Weights of a small transformer language model: 14 layers.
Each number is 128 + 24 x the weight over its row's rms, rounded and kept within 0 to 255. Layers, rows and columns count from 0. Numbers have three digits each. The size before them is the row's rms in percent of the matrix's.

# layer 11 attention value, 64x256, rms 0.162, rows 16-58, columns 0-63
102:122136117145116152132105114085119145098113094126140132097116116090126127095181144112114164137123108117115121132105146121088144112132150094125141189140142135112119115178091111136118116118107163
102:094127132103101168124167160163107114121151152098112091121115147118140103103103132108143129083080085099124080135159091124102137116081106101150119118168130128164126095134105140137163111162069111
098:086140140122116144155115138129156144112125111126151142103144128113143123124153112139132126137135183118116124112169111148106139178147130152126117088153137123122158110110100120088115087135126149
100:121155153130118152147106088139123117160135119141103138108110110103092126094143128137131127169108102145143158140109134158112060139141151130120130119147123128134188107126184094146118106142091179
104:147111144129107107095120147113103101163111157146126120081134144133140113128120155136124123111147092168103144123154135106167099159139135159112146133125112185147105112126096151112112129123115121
098:105121126125157117133121149114108093102092098132156130122106139121134142105151115150117185127071133131107131142102130102147154152138103110116111138127170109139139132169090136112125159111147121
098:150120150127151136173109114046102081142155070142124110103110107158125118131111137080103139137185143087122104107165130136109140116136145118103116163117150130119095125124110149149128142156099123
099:128173132124143129139105138100116122122136107145101123118163142126147084151093118124124116134129119085150125137174140087142121171160127144094096152113097123129124121154109155120133135153124122
100:152153170120116166193097145144148086112108098168131111114156122102128135143141121084138148111098119129150144108124140153151128154125107123156102139106128098106126095106144166110098070103137137
100:125157103097170113128124125084119154091175153186108066133110148106156107135110140105107111151163104152115176107138094114161135118087088123124123138147130123154138137128141158115107125170127148
101:172155103169117132065101115135119118127106108121095089122086121120133128166197151115106173104099132139170124085118147138105130083103104105084143163106121144118143135120125118123130097134140139
102:164140111067132127127139137111129103112130122119136156105143109141156145115126113138124168133098154155133103127127146116086130150124120124116090130125104130138144111125121141104130098140111116
095:129147140130120128123073124143117126138119102135130133104154123135093167117143139087163153143118135095092194127142101117098095107145102132134125118129135149070107130175112143107123107119105140
103:144134128119134113119085139121098125133142110091154095126155212162150097129113123141137158096199147087140136161143121097145125101168134166136148154101134097117176132118137081129135153118119118
103:104138148109122158095121133116156145140132160179144126148132151149139106120111147122162153129170172140128151127076135136158119082100114106106160121125100124145110095081098065142100118167121082
102:143111099116134116098115140162148123129100138122101082183166119141117120148112186137115128142149106126106107132134096153173149132105101111159134142101121101117152156135098100119117123140130124
099:130123121150113142112103106163128120129106142108143137086172088095145132156143109119123100133121148056129114165128087117099135122123128139160094160109132125096129092146152124162151148139184079
103:149141094124085115098139101147159125129147103106151074167109130145189160110141118122085105126088078120084133133141113113114138150128097111146117139113112144103096130120171104150101120140118123
099:161089181124111143147113119113111123122062116117121118160118154116157148137142118151137127113114143132155148117146092137143108150151132126117100101163087187136156100155130117088117108131168117
102:133119165144108129119183094110157128167134107192092126165147146101114145159130104167102116149105107100068111124106093118129141142125145142121145148110124159108098145142158139079133062135143115
101:129159170137124065122148177146162175151152079112149120119133163118127134152163164141113123096146109150142107151128152114136158142155095134130106138139090136126143087110167160098121125116086147
104:125116118139113111143126126147123127085109131127124118138106147181098119145133113115136097133129136153132112100131104134086102148121124146118175124156108165182097186192161134129129150176122131
104:215100119104139126124112121134178104138171105161178079150098111093133156152106141140142113077107128181115112165131177140117107151150142138097141113088156130148127128143109127078091131119095144
100:146111111146119152147120124104105139110115113118123142114106129104102085107146133133140131171124159116087174136089148151144111141166134159134096166124156128087105120146103131145094110136073110
097:116122140111109159115101130109115128133165130119111102108098060150148123125142127101102129161137173112122135146168153160126122140133117121137165081127112119157138137152141152083131156094096100
101:184105133100124112110107139137109204111151125172130102121102158099123131170102102138123133142123126147088147118123088113103143133126129108178102080136118158147165113115115151136149130121118150
100:108115185150185153116120142136126111151139163112123149115146155098136128147166077126079144150152166139107096129101118131181174110094156072113082169126144142141130128116166101105153118116124135
097:167093129157079123137127069097165122148113155121127097176124162131155154097120145115104130131135136163103131117145137141122117126122149128144095066145140114106149135147169137110128121188122124
104:147151103076127114083173149113096165154124080102106143135133133144118122145152119094143116122140136112139145087136101125139146165114144124157157180122150161150155129133137112154090122113098141
103:115147112141102138115136128154147133167129137123118122113162106098145075150137114074128177133150126156138158134123125121117141142104078137105090127135169169096151157182150157121130086149120133
095:116215155148118113129118120183148108149118152079142153126166137121131121103100095103117159136140126112132147185123157167142091155157105120088107126138098144122131125121136124141134110110131107
102:066090165117112142128122101122161110187132152159097122145154148107150134124193195129128127125092129134143147138164109115118173157177147114133131095117111152127118152095111093119153116164098104
099:134090116149146116097093136120137127112161119144128119087125094126097095070144153176113113123171133155099122108120139124139135136134158118124179128121105114126168117108125135106142124120092109
101:102119141143162143139123131081154124153170141112185146099101115104129127158108160102193098141113164113150145155133150111140179112092144124135165123107117184137152084133155092128141099130130142
099:142144152149123149181127099146111130138102089158137135127148145118128108119091112119118112088147155141123127172126110145136160124172121138118137107190152091141128111103149122145150188147088167
099:132112079189160131136096118125111164141126133128123097137140162133121097099140105110100091106148167147107176155149120097090134154143145128151123116150123086113120130136116130109128095131152118
101:141117124082137112116147097123140123123115165100122090104172083133107110158117116127101127087083132135127129152126092098155168094101141156131146120103164132144126151096086114154162128137110146
098:131119082178109107149148135095139128120103146145118149132125097140108112131137081141072151142119101107158137153109110130167146107123140167149111123108153086128175137153109165091109120130104102
098:158149147114142135171117139150164161114118136081132101146132129119137109112129107107101115119146133166127081134163166150162121099119135129136112135099163154139104186129126143111111148144132166
101:129120129119126107137153126155142077101145139150125098140112121158133133136110081111112126112093183137110120148126134100130159118139117130116097121147134127094149120117153145113103187147112153
102:128077139125109100090134048114141126123133113108138100128117101149128138157137110117186125095119135121151131138129157099129101101103141071117119133126124109099147147125154155106112104180100143
100:161130096127139148125141134103092149146145114136066109098144153132179121127157144077139137130121150129102135128109147155123114122143149100134112117131105076189147141117154086111132136125137127
099:146125121149130107101162115144209058118125121172114177124122135072090122085145146107097114159143114096123133143108111071134156116102122157079132126168110143115129113162136108140110163129128117
# layer 11 attention output (transposed), 256x256, rms 0.137, rows 16-58,80-122,144-186,208-249, columns 0-63
075:151157132109138118078159090091112134090137111117104105114129122106155142107132094127149142103132081087082131125145126139121134174130118125086161096129145118130091103140145115121116117130079142
084:144122126109122105170071128133120132139123140133121144131111137117110154132136164141141134097144157105140130123105123155145100093081106161089084129105146162118124126125140137152150090121125144
086:140096128124117131132165169124175135145122177127139117140123132126124166156154124154173138112120139128149151138148134134126079145065140119162144144154131094126099139124155182090120169142115149
085:093122188084148157120135132175078138164094141133148191143162130119113101129140114130169108137098134121175119141160095143168092085143138115107098081118158113088157191189132108130105151107165143
083:163132141124116143118118099136132119119128112116085112141106139121169132120149135147124115120079166142088092113159125131121105146113145112126152133136137128133094139125111099151095095127072100
084:079116091105169114132134157158112118179147128150178158134142123094088135119137122124130112139157125144146109137119098116148161129139121149093154151134070131140123059132138123170111149151134130
086:146160111080117120126100112119131104135160110097110160136090098153128140138121107111099110145113111089102110158055144117123153144142147162124140082104111174109141155124138128135141118143124114
081:098139154136152125101125124115138085136094124169100127161210088078167159106149072155088121142105132090182124133109083163149141113135100122134125157111089132155148115114096103134135122112149108
082:128133127098149146160158077082158141135154106120147089102123110120121142066144162111108117104173102079134128121146132136108142166121139161113142122102097105142140133140092115099156130141127119
084:161116139131137131135180145135066092114145182117107108132133126096147131104148151129104105131105128133090116150117108103145147135113152153114158120108122131143114142146143149114134098150114173
070:168127145110112174140076146135128103149137098181122121142139108172115088135118104104103142115105123115109130094140153178133152134105102104158140132165108097091120106088132144142145120120150111
072:140167129105116181168118145131125091099104152145089085133084130134113142115143091170123133143132097159145125129111095087150127103144112080102119120079060138171130118150143136111188156123153129
081:155131105124098139174117117096150140082155142096129165133123150121133070138142048122105112112093135119103133117141143146101097165180119082117106099073154103097168122136135130112121125106127121
079:124135093116145134085141107109147163131138138119112148132174124159143157114129186113095090153120121142139167132107125132164168127114151123157102139129145155125161134085164116148087116115119139
098:162196091156078131128100116105154134126086150143146095079095141149160103096098097082169113126102138150127144116107122102151126118080122112145114064190116141160085069118133120128164125105157064
078:119186114142147114125097139138062096122114111119124133118136119127147172097157132067147148135116136123155164160161129123091120143146198140129122154126176146121149140153157138116135120125121084
069:121078149149112135120127143128146082100097144123100174139116144130138122153119177132149188147116115142183113150134126125137106151114106149161158142134118118121149166147137108152137141173102164
084:130077131124138079154138127129042127116132122116125115136136113145107155155130133129098140099077140097107137139133142119089124159142152126106126105091136113105197135122119080128099069103121158
082:120154147055102104097126109123118148132122159126135107112131154127132131111147120116131118089165100102085104103142102111148131111103156133141154092140159144122152112147137123122169075133076111
077:108165150140146120158105099169120117111178079115146107083107136147112115144113162142095112110125153135155119140138122091116118143106109174105127118072145125118104125111165083135142137118111127
082:121128094157134122129124082128133108108077154125125173092139139147109107108123114127140100095141169153129117156110107176093077160159153166168120120166106132142131088093122118098147122149140129
083:101144107137131132110107083115129092142124121103109106134125150146139145120115148103138141194131129118114095104149103115153178124088125181131115130121102132103091116107144122135138143122141096
077:128167125127151112156162157126130152139120152139138099146090128129048095128135122170130109124151143123102173097104132138115108094145169104126137112125125079076098061146163107135122107139118151
070:169169068120091126163128135140132127105115110124129169134152162148165138160105122153133110088154106086123182190096130188113099126124128107146123166174121132093117113144119117090097149137135139
079:130095150127138124154098104124128145131167143139107161141117129096131143120134106151111126123159108128128096101105151139103117124162136113149130161120145138157178115169084147138127128117151179
072:124137192144075120145118132138145173127119098122099099178130140114105130117155100115153169143120192108156124116124109138146155162099129150088140129074149121115151133145103108135175127121095120
084:138118105075169112133156157111156134133111139152126146106172090139139112090102125124138109073124128129140107100124144127138144110120129097128168149092108156158095118124132172107146159106124108
082:129139139115105115168160144113138120149168121129146130097105139134143184149093072086114132122118136093090145160093131145139163135113103104138144116158130141157121073093167103148113088119141107
083:136128124130138150129127101126113152150142157177128176119170125101140114110171129141089124148152126134143153138131127125131095127185153112112106146120167154128115116125150118136147134129111077
080:114119169148138136122085117123085123147139157153137114158116115115146160136102169112121109141124142119145148117139128139143120092132155061177157143104097133121140100136154125196129120120127091
084:151154053137100152134129138147129135107115129139142120143116119133113082089157154150129147122112162130149140167067133123122126157129176108130125126119130148147082127121097153088099090153142122
083:124085134148097129154108130161116149123118126151110141160140145156118121127094147097097128119136150124170121124154134118123102168125128132138097164111122179144151118163116171126181077116177102
076:138119125089145146123149159117142120126133116075115126095131139139128110103150129127100144143163114148129105129121123122137134084138160099155103104134175114144108188150156133152146123132118120
080:134137106119077091182117121114145105133154096102125157137071173149144173084100103113127193114148130119105109108145128134159121122141089094103113155149083167127094110160115148158111147106132131
085:118132145124134175149119135157114100131124116127127151149150105110109088152105128100117088099148082134155097156137110122096123154122144118110156088089156136094095144129168168107091085118141138
080:138162130102140132147102143121122130178104117160134096193134121119115160166161139127118163113137179116168124124163116099108096121132107162129116125120117142134147168079117116089120146155134142
081:116155127128107137098150134109139111096091112128125115117155144136127128106146106125095116142165128114094165119130156120086144114141131122136095173103087114096152123141106144111143112116117113
077:158140127153092119144096100168103116123124112164159133116109173132148118092110183124132134156151112135146128163132119088145068116110141169132109122094134108129110133124084152114121118174132136
075:117165077092166141130117122105098087149177126111112133125120128134106109161112129115093139133125139078107090131151110136108177147099116175135156128164173176080119095086149140166063127168129140
085:152127117168095136136146130135177093114127181180159123156093142098124138117104146096121174153122156111117183097151145178128107160125122100106127146096120126137067088122138155137138103167065085
071:110143122099140136124102133128132120141116104129115130111151108132119136118136094118125117143152145170136125151115131129135092193164107160087094155130110135128145114109143100102148143179182141
077:117114160110149113095120160154149129129139118083157134143133116134137096106143130181145143100100132095162160147125129168140119130120105137136129136166187096099137163108108149149094149135104169
079:142115189111088091128172105166112097079117107138138114132128148110099146134116102098133170102088103139152090114101093113132088158113124121152117106146156113122124113146130132145175173119108155
097:128097150160167156103133128097106103116176156117090105123156045109129123073131109072107099109130126132113144127111122189132164139113104094149170137176108095128098105161180149146162160126102151
087:163072098147083100104148131166133126108120123125151115112113125111115133148157170146166141079093149136110126127129134117140092119135156129147089120119148138131140170126128115155125111124121138
088:128094151124139162135097088136138147145138120158115100110103130105094162098127121110152121167102191112139133147174103140120155156122158075135086141161123071136172143143121135138167140099142166
096:160171155088095110139080100108104124191129100130149099092130146122135139133135112146129107113149132128217114152127089136130099098138135129105108113120183123098150112113124144124114184126142130
094:165130128153095125167115085137116136138138137125087106126133131154180137172136116156123137116128145153126101127148153131125147144143113110078133117114136116159079111153148168131121136128111109
083:117142105167122139097126087064110124094130073145107123152143074142090162115127138125125152166088124100157176142114146118148137146105083126090158146158123163127120181124163138081110159158120132
097:098112089151144130084149111119137154135159122122093117129118095156157113096121126117132177141146109107086108120109140080103127156065130141144128120113128155133129113128145154081111102149119134
078:143118086107155146125099109118150088105114143089138131128165094155116117116156180165134130149085156136099127140146118120152113112123075152127114148090127125113173181153128137147101077074108129
080:147137142123120176140136121135179142159167112128126120118115110103121153102134154142107114167138146103162145104144178138124182128130124161133097158099092090161131099106106131104123122151139111
085:123143146114163141156100123123112129156139096106122105109134139134125147134125099108130110131138167135133122137131121128100111094108146113146119150158089151160133158107194146141146112146127164
090:095175118146137146176154106120124128135134077160132126115128093171121103151140115156128118158080109116145118102140105117190095139093113109150159126150141165134121086112142131122116128108129143
093:119167152129107134126149151127133131115105114143123116093078108125098111098157078179096118126101138135140141067198146117140142151126135108119138154109144138116151156149103128141196128127131140
073:092154148120161133127110118149111159114173109104133126116092157111126086136121121096122113139116133113207148119135125149094137134147148080150145133119145158084170146129148137105156113098117140
092:113143124140138139117146124065091120150121129134108137080135120128146120149142147135107157200163128134187107126090090121167151112158117160144138154120130121114137147109148122114116145136117142
096:180144079123128136194099105070123152127118103125094101111139120144121129143083120152170134132081073095121137144127099105134112147103094113107121091136124148169107133106152140135125162142130097
088:154123111131061182131129133128144149122124118148130095135152154093111141160158122107091125115104146096125150116098147139128080126120120120116096182152143118098154120113128133132143159124156089
091:123120095117180154162106153122102103120124097127096098148115175139116099120057183081114170106144136102212138140120112148109108193146135148137111131161125103118107121114144146123126130108124133
098:122133104169104141147146105131149095121123131129113170119172140102121114164127142154097153165127141085090131139140117082125161104117105117110121135110117128160140124113141103116085061156096110
092:111130150119114098122133114105152111138140132151132093167146134136138168111108139124131131097114131172092090128154130126108067126123114156143135088179103084113118116121105088193164086148099114
090:090122136125107134169148074144131089157110164143093095110106100118164149081097148090124154096143081187135161109132117164143159130129158152122133112082144123109114107160105131155136148143157152
092:132107118119164101087132147142112168104123173161192114139140108166101137119169115112166149082158129125109194142169138150086103105099098136197103124130121148141162132139121100120131165159118157
084:146126131124118104106114115137166124099140161119157119108111118111111144140120138135144119153098135132117123121136123135122157142159135205113166151102131148145102148093079095111071137155113168
099:119150078130140139136165137142129137101147103126144131113145082101105132157135126148147128157077132108115138140093109126164114134140124128136117139125094063138112110117152160096120119117117142
092:156139157129138147148158151119109130114141148108143155148106054106167085132111150123142099135113159164072107132088125170101144135155145140167111158152063146150145131174134099128109144142117093
086:118147137096150149103124109113131130113117108122149124105167168134112085168153091166141138102127132096137097115120125119144115091138131166065099100108121101122124125113113126086136104125087120
098:130141148141084138175087095130101116123123081110101132113090147154126109138117125144147140158137113154098114168125111122205129112137113144100122096077137101185122161125137135092200141141122127
084:151141110133110153153128134062118100149158114095152108097121102104138123146136168110089161160143098135162102114150150152119115081124094151112166122121114137165104109174126141118151116093114140
092:130061113162101119098116162124141161086148126134146104132163148158140177153105175110115123143099124143144148124157126122107142118132161042173122126130157118164136101102134169126131118129137114
089:158162102153113116123115089162135136118142098101090092110134153115172136139115141139077170094095129091130139119135120151117122119144125158134117139154150126128075128135156159171132084102112141
093:116104137081124119116075196136143144108159180156111143119147126088142106150134168101105131140134152138080096119143155128149124139136140072120112168111124163146099128155147121104136129111107144
088:128105139171142124150132106158136121133146126152120126071124107132101128074113179094098110101123192113145103139141134148104104154104116092166122110128155133113125128137118187135129136133131150
089:136144109118105146182125146120123150091121154123119114122139124169101161139115128107141175131129156154128157124138159135098137154138120120125111156128157152133138125148107125122142142117136117
092:092166136119162175104175156103111114184096153086146106133135116103138101150164065118121156139157158096115151117137114119128153092144118132099149091120114135166104129166116120104143109150140098
095:119141076119093160136127171087171139112163128099137159118143105112138095125139171109099101111136145120090128115101166106109091155140168110119089117162072156141144115164106097100140136131110084
091:111163186135138158118171175133151096200173143151125078136115051136150139088115143100123114121145108191190128141118133098114130115131169120122115146111122145077120127139166126137140129116118144
093:135134097128150117140083148114127108090156120119119125157172128116091146134139136122154092154113136107119129147121149146143143152132142136076129138131069135165121131117149168117159140133113097
096:141132118103145156143121105129070108130146142091125120115111121121095125155121093154122091129151091112130110127081115117071153066165166122087101107075084104100132132173114173136146121135141108
077:118124145152128156132134140144118119129114089157144162162163146079153159103123158160135111139167117125143110160105137119147082129101123123125156112125137121129100107117146138174127116119138106
086:123123105152145115168101101104122124128131100125120143148115159119089169150151153122116092151113116099128110156127104139122130147129117117134180123149126096134133136120085157122131134130144106
092:145140116178078137129151143121150102096165142126121139108095134109160139145164167139156118141113121139106152128158151140153139103147110147119131155115103116140085094126100187124129145168070105
090:124111096122163111113087114114126095090148107158131130163152099125109115129163162106134123184088102102144127146131120122105140165174109135135095168110085138155137161117130126096092108154120120
094:120129120132154093122096130104129155159104123094102133128145108111151086106114129159122158146162126089106137117063089104122160100120134185111115140179158142135149113101130096064090132111173180
084:106119163170128165097126152114138116123098144118130146133114141084137082154152110112147129141121117141120120116105086126122119126109158145132145141164114096093088130154141160133166083122118147
103:135132128108117114124080120112148185165130120157152085108143178111149130137128105083116182129087130105100153099118160147130119139096102134134114139171152173129107143204094104133078142152142115
109:167146158112111144125151131195149117073162146115131125129118177118177129123110151078151111079108093133085161097136106113123099126114103136141114141140131141144105151123111139160131113121078116
102:083139113114111111149102128130112158143110127136151139102123120126118132140163154153125105142099129132148089138147135130130153157119151134131150079081138144137166162132127108145130090117098115
102:093209111125113096149125103136102137168115121128119106150135134166112157121119143124099138133117088091142160110133163122121092136131079110103124155141084152126169099109152098105130117159113117
106:126156145074095120129109123122115125124086133133119121103108119114154142165116114138142128140138113138048161150170145095143099143148148143082101117089092173135142145085124148114114115109116136
097:144147136119125127154122153136123095110122136121144118115100141158108120104175136124119161109037095132101063115138114079153158157141108134106104098161133151141088162137110123156140147131155127
092:142113130112114106158129125096124087172151119145131124130124100154149118116125123067118163138221115117167102089123105123092155140184141123131133118117154137127105101153140133144150162128079139
100:144144138128143129152073121099139146161172094144108122100104134130131102121106125112118107142138112112180142141150135098118145144190083135074105121130111156121113161093125139075172157140127102
116:147131173126106160118154155138120122147114116153160104140172088140136127124176170086125173135105111114137116155104164124117130123123101123141134147114133150121137109104180155147138114120135076
105:126126136135117108125126136093122124117116130134103090135127172128156133150104140144105174161151114140149173168153128150164117146069143113142080153150123113143099096091107127156113129119173111
107:155138125161097126098105101171140111160149119146124072145144117122115096136178130114110157135092128100163154107116140097138137118111140103118122111101131124120107092080151132121126103102151112
110:180124124110127138121121116118137130135095133115107155111164174120134138108126120120104163147081114165155116121119133118085119171118108163101116118117170113159166062125103149155145103118124105
105:130150148155092121121106147120140123148100139124126114131131111149104117094111132098130169097139154107106117123113096176141130091140081124105145123105122174143125154140088137095140068149120125
110:136111161110147124090129160113132083125148124088151116137114171141142127127129115107157164118203117149134105117144116123143106095129129153146088132100112095141171129085149113119195148149129140
107:103145169078083144126116079140179133141153128148157118125107157123128095159113133104139136137175139165107112144126082117194151122132102125142115140130075134138124141108131082149129110135134124
103:152119150142108151123150125127125110141099142112133144162188144134125128177102145123134133124170112146153151122161083137131148099090108094146134123099110129149124166125141171153116115129129080
101:157109141147124170160093175203126148149116118116162092159137100113148132091126099138121075136090118146115067111128122133111139088137132140144108142107089090118125101120134113147122135145127124
111:129178125098102117091132084146144123113141130162113099110159152100142144120154182091101103168133107111162143143147117073123135105094152148131143115113112152103155101135119106145131138090098137
102:117106161123108126135089143133109159111076121143100115179091149128123089129149134164136116111115181120141129115124104132153098165127089100131104123157097158125141099139123115115154119133148155
113:108138134123168092080129098129137092166121134176123128143150142114118118145090127129113138186121099116115124150146098128136161140097099138111117128118116158120119136116148142125103077103111130
105:128133133130141096131164154152103161101145130147145148145138169117091157142140116113107112155174091115187095117110136147136124120124142132143149147127108150101151080117154126143161145100118162
103:113108108121124138145196147156149121105096135168067119117138132141129121146127116115123142120118132177101128116095110135097079159123094159121141121146092150106102135158133129161158116148138119
104:143124142076132127132116170157138117130119129144144112127141135141118115167108164157171119139107126162135110113110144138087123161121144119119114096165190137157138120144125107108064110120115121
112:152143136091121165134102154118110131130088117130121124181145106102110155142198144125133148129150164087086155148121110148119122144116118138083093159133159147135115123129137129155091117150107135
100:142108113098088134127113102121138120113129125122119129122115109128117146073153098128129117114120146126113148139160166161170138122124155113119142124130121089074107179141168133092094170056159131
102:180099131117163136095127168117126160152135116147090137164100152125119137126142123116112136134151135094090086152123100112133097099148097136155137124106134136110151120111154162128169143131133140
099:118115145113172121095142130155145120137116136118086166164145173130121150132158125120117131108156150137132119126101110154159165131120140090136097147140171154110137140169161104150132089153140144
099:135138112163135106112124153109143135114103131139078130140144097058153113102103129121116117121114153154077112123132084110120104103112101095138134075147099101141126133128131124092151116130113138
114:163120093076135141136128122143129148116130048150081125127117121123132137127158146104130131101104129106109173141147108143102168129121130124158138135124176145112108112109137090122082120131114129
103:103166145109107147145122123163128111210153143153131095097160102122128137128150130103144140120128094133139146101136119122117127122155069157132129134099133169077163175180141156131117108117142158
102:128193192135107103132098153127146113131175132054153124106118124146120107113102131159107155133141086112152158148116162114144105141137192126092116129141103131154140136102099135113172132117138122
110:112109129160094087139138103139137112120087079148137101138131174112188173073148194162100123123143149160126151150141108111096176165128094120123132124132114153160180139105112124104130134147119140
096:103105132134168121165126109125165140103189127143138161146120120150141104116135143101133123104139141153088116112134117133124130147155142115101106135124143135119157125114152117132134166126089136
110:152152122114189120109108122080125127141151160107120145086113112119113142141057151094167119095111179138128149132141097122105152101119164127129104139104106146122131114100140102130128139181134170
098:129139165152151117139105133111096147134143108120156190148112157140125128098112120129145120110106125107109083142110113147153143125135114119138121117090148130131116149111127109148120127166086107
101:157107099129098158167119124152118177074142144098116140156115120149149135113117127115084120116098158133111127123150090113100187160124166102161148133143140153111108140123107151117156100098142120
098:178127058135075147110114137144142106070114107090107076128167118127128106119138135152066123111082094125159128121153103100089134140115064143108142122148168158151119115123119118120129131126125112
108:152139156149122118172107137083147130117130161144120129117097122099105122081159099115115122157126141105121089136102137159134160124122157191156090105124141120120133120122135103109072125118121102
098:131118157096115117122086135135131095122133157100134109105155150086139106087090117113142076120111115129122144145129166110118131093115103129134107094134130112118127132123133162080122105147113120
095:089117150137138109171158121121171111104113123126106116129141175160175133149107122112125106081158156123116107157143165144122120135114103103129132128165121106132149143143117104118073147148120097
112:119072134125099124117146110141107145116135144134134121167141118133145144168119101123139148106088130139125157132137148125105120116103108094101096142105110109170148101126141138142104108126100140
105:127109136130138119179117078134132138115160112088087131142147148120150121105151134087144139128163146139131105135118128157092110100151175106132131146104124107127144155155156101119147105141109093
111:129097153126133124094105101129161080142094136148090175133128119110119138122137134157121136154149112134124122127154133044157117078102113153086116089140116130079120143123134130153139136100113145
130:118108120121095126118112100088129153150097116132167126107152184128155160131104154106110165106084121145098142107104145130136141119118126117119122154090111164166128168182099142112088139128137122
126:102112149130112138138152124145143100116186119113157098098139174080110140096122135110143099103112112114148119133103141096107147133108150155133133115172158175152121122156096123130118136138102161
114:106123083130133111128095178123150145114128115114138119120170138127136101122180127129133094140121131107127088110119122127124137122132137147132127080123143123164145130140130085131142109120116135
113:076131142121136127148140144134121140168088144127123135131111132139096145102109150101108136133092090089110148137128154156105098102112145111099144154134115126117120103116146111120122121115092127
125:115115126076124121114131124098075117123104128147112148072130124098109144153113120124095143111150066128059188138094145076155111124162134110123112108140136123145123133095114144094128122095126134
123:136126133117143129116095166161111100102105118148129152085141182137116088131165118117118181104054128141076064129124095100142160149130141151135081103111151123150130106130107137132150115106154131
118:133121127129113111124113146075135087136120098102134117153115151127170137120118091105146119107159113109136095119098122125112141120184146104123136124124172095127107124155107146180132172120088137
132:146147114132102127133098118108147139126171149170102139096125130122170142126124102144116099160134116126136110147150120107104152109172151125116120122133091123159156139133127128113144180141108110
114:162134166095129140158108140132128125106117142114128114137204104106162098130127130115167139148086133122112135127127152128113115126135121131163133110141099111124127093076200153121133112109185098
119:130125136135150103145146118109122179094165159168121094124113143112157082135128155128089116171119124108175141109150115144150184171103126120166117131115144096140101105095122145151111133160160104
123:161137126136118127073096111141108152152128149082082094153104120135146116159191162137150127106126117126147159093163124119118156103116114165091130121082130137137112140090162163153113128133121108
123:150138150111137136104134086119135145113094157133133127128172193102143140098164105100093133151068164151124092097111132132098146155133123158102126106131131125135140090106111121139113144119114130
122:149118166137105141108139172161139109155094108113103171107114116134121185113096172157116135139143178123113125118112106138158068077140089140118110118143159137166133123130097120118108105123098110
117:110120170133142134145061135138129083114165135076160119147117163166127078154109090137151169066180152136115147095133127109137155093143171125152151156122132142126187120115154117145177143142103108
109:101130179089113151106121113160193128118118108128155153134151154110099114144141122099148144143142178143123171127130129143148117139114097145145130112108063136134099138114097074113099132119105150
132:144102145138113160141130102106131119163102121089152130153168115110105110157098173126138100126160123119109135121164107147131161115126111160176130120108110093134088163120106129128123136143122117
120:154104112167126157123114160170130138120146145108145132118142117078167148131126088111125104126103126091098102118107126128085119084126138149156110109138104123072110075128155120171136135143103093
117:129119106125116113079134105140144102124136141109122096153112126116142147125136120100126085144110097145129121151104123080134173144123148135150148141095132118109086096132139130113122133087103144
120:155087144101092147141117144135118104131058124094103120172116133135145111118125162126115107102095143104119124125141098120160098116152088140154086136134122119162148110159154146059114095121161127
116:122125154127138098109168120141137109163134109164131127140102122089083128157069125155098149216140110115100108147117101135148138150112131139118135114141106154130132138133134131148088078103121120
122:157158102135150094129141158173144166115136144119125118148150166107160141141186160121094121121147102134135077123103143120131192117145091088100140140141109134113148127108142135102119112083116145
134:113086122154112121164192097162124135082108149120058120099117139147115128133129095130108132116162113171138130116112093117087057143120120160108150120131141143157132150162160188190159115142124104
121:164121130096122153137107181156123085133114109129130113144102170125146145172122153125163132131157128146162114111164140137123136129118116088113107130129160133143145113131104132138101115137099160
125:126137130119147158160086120116094129171118117138091138181136109113143155140130109166150108157133161093143163149109147082117117136144114139107119150139145137128101099165118158136118137133089145
120:109091141126092123115076127139104155138120174120109112122093121115152106072157101118124136136149149095110141146130119147173151088116125117108161105144121091108114142130164127104125182075151095
121:165101131133122104101131148135099131136157144158143135144117135082119133124096105165132167149128115074133154127131103140125127132132120158159130134118127167101157105118122163145133135161112109
130:129136120160151119102172175137137105114150156112132142131136192124092122107129111126117151169137141145117151145099100136119205135109140094130078149125181173126125138155180107125147098161113141
118:147134126126113101153105107113096110150101159147104120140123102082153129102119124127095109141118145167113093126126126135126097125130162152096130112137142123127153118143142134094109114163110129
117:125120106096139109130143111127139136112126102161110138134108138139097142105133145138136117127131120087147155131155074102127125141139122106138127168122150142146128122110134120129087166129089130
128:125129121188095143161162112131150099196169132121109078091160102103128121137181103132151147146119130145134153137097129132119161114123087112107107088130102132081175162174132162136114073108125146
115:112144147140152129091126152169151119114165154094122173139141118114139168106116105102102151146146113129102165151153144126175090078158103094110096092149119133153159128104132130122169115081125097
125:106101154133116114145130102138145123136102118156136130133124164111140161088167180106116122138127121155143135159126130119114165139137112113122180106125088144148149139118123149099087131138106126
127:118115139151168105134103109123146096114149132141136144110131081161121121096135183128121117126155134165133123131096113131135127155165126104121150093133126158133161107087176125163156126150109140
116:168116160130172137113150109056136144131154134108140151097124112109125137131102114119144127124091166131155139171124112117137184111082162107099169123091161115137120138104174103133149155152141139
116:154151150165115126133090111092125164128145131130152177103126158141159097150121159143120137111110137099101137173150125151119123108129113126158154128137141099129127131096133110115098131139089135
114:144124125151120159169117114117138152135131118116124109129120153126167096118107125130080088102123156105092155108138119092093155161138174145167133162125137098086121128148121145124125127094146126
121:129138088134119125133109142116116141135140125078112085125221097131108104131110131107121135091073102150130134127170096104153123111109102153157111139115151145179139140107116088149141123153101103
122:177128141165115114161120124061123126131120136143055124110115104129147148136126090139117144149106136095084142164104114152151176075117132158119109101135151127110125137149122146119076133148116119
123:113135184071126124136142181155157121103124143115135116160175133152133130093115133116120124128161136172104157142142160137109149059119106148099120109115151170108123141127164165131112151122136159
121:081108157111132116150145118128114088071105153133139113124114128142162105110103071121078105102131150126122115117162130118133117096137117106123171134118086104112163132122118115128113151126149135
132:124098135149078134088094085114123127132137115123140101106090158118108111154123099153131149111116124144142163134138142140117137129087123108066123132131145103150107105151154122108117140161096131
122:137165112139118131196167092114134145097142133120091081073130117120151134146158110097143146124148177124136110115127110126114102090109122105127118134129116115115131153110136060123183129132089107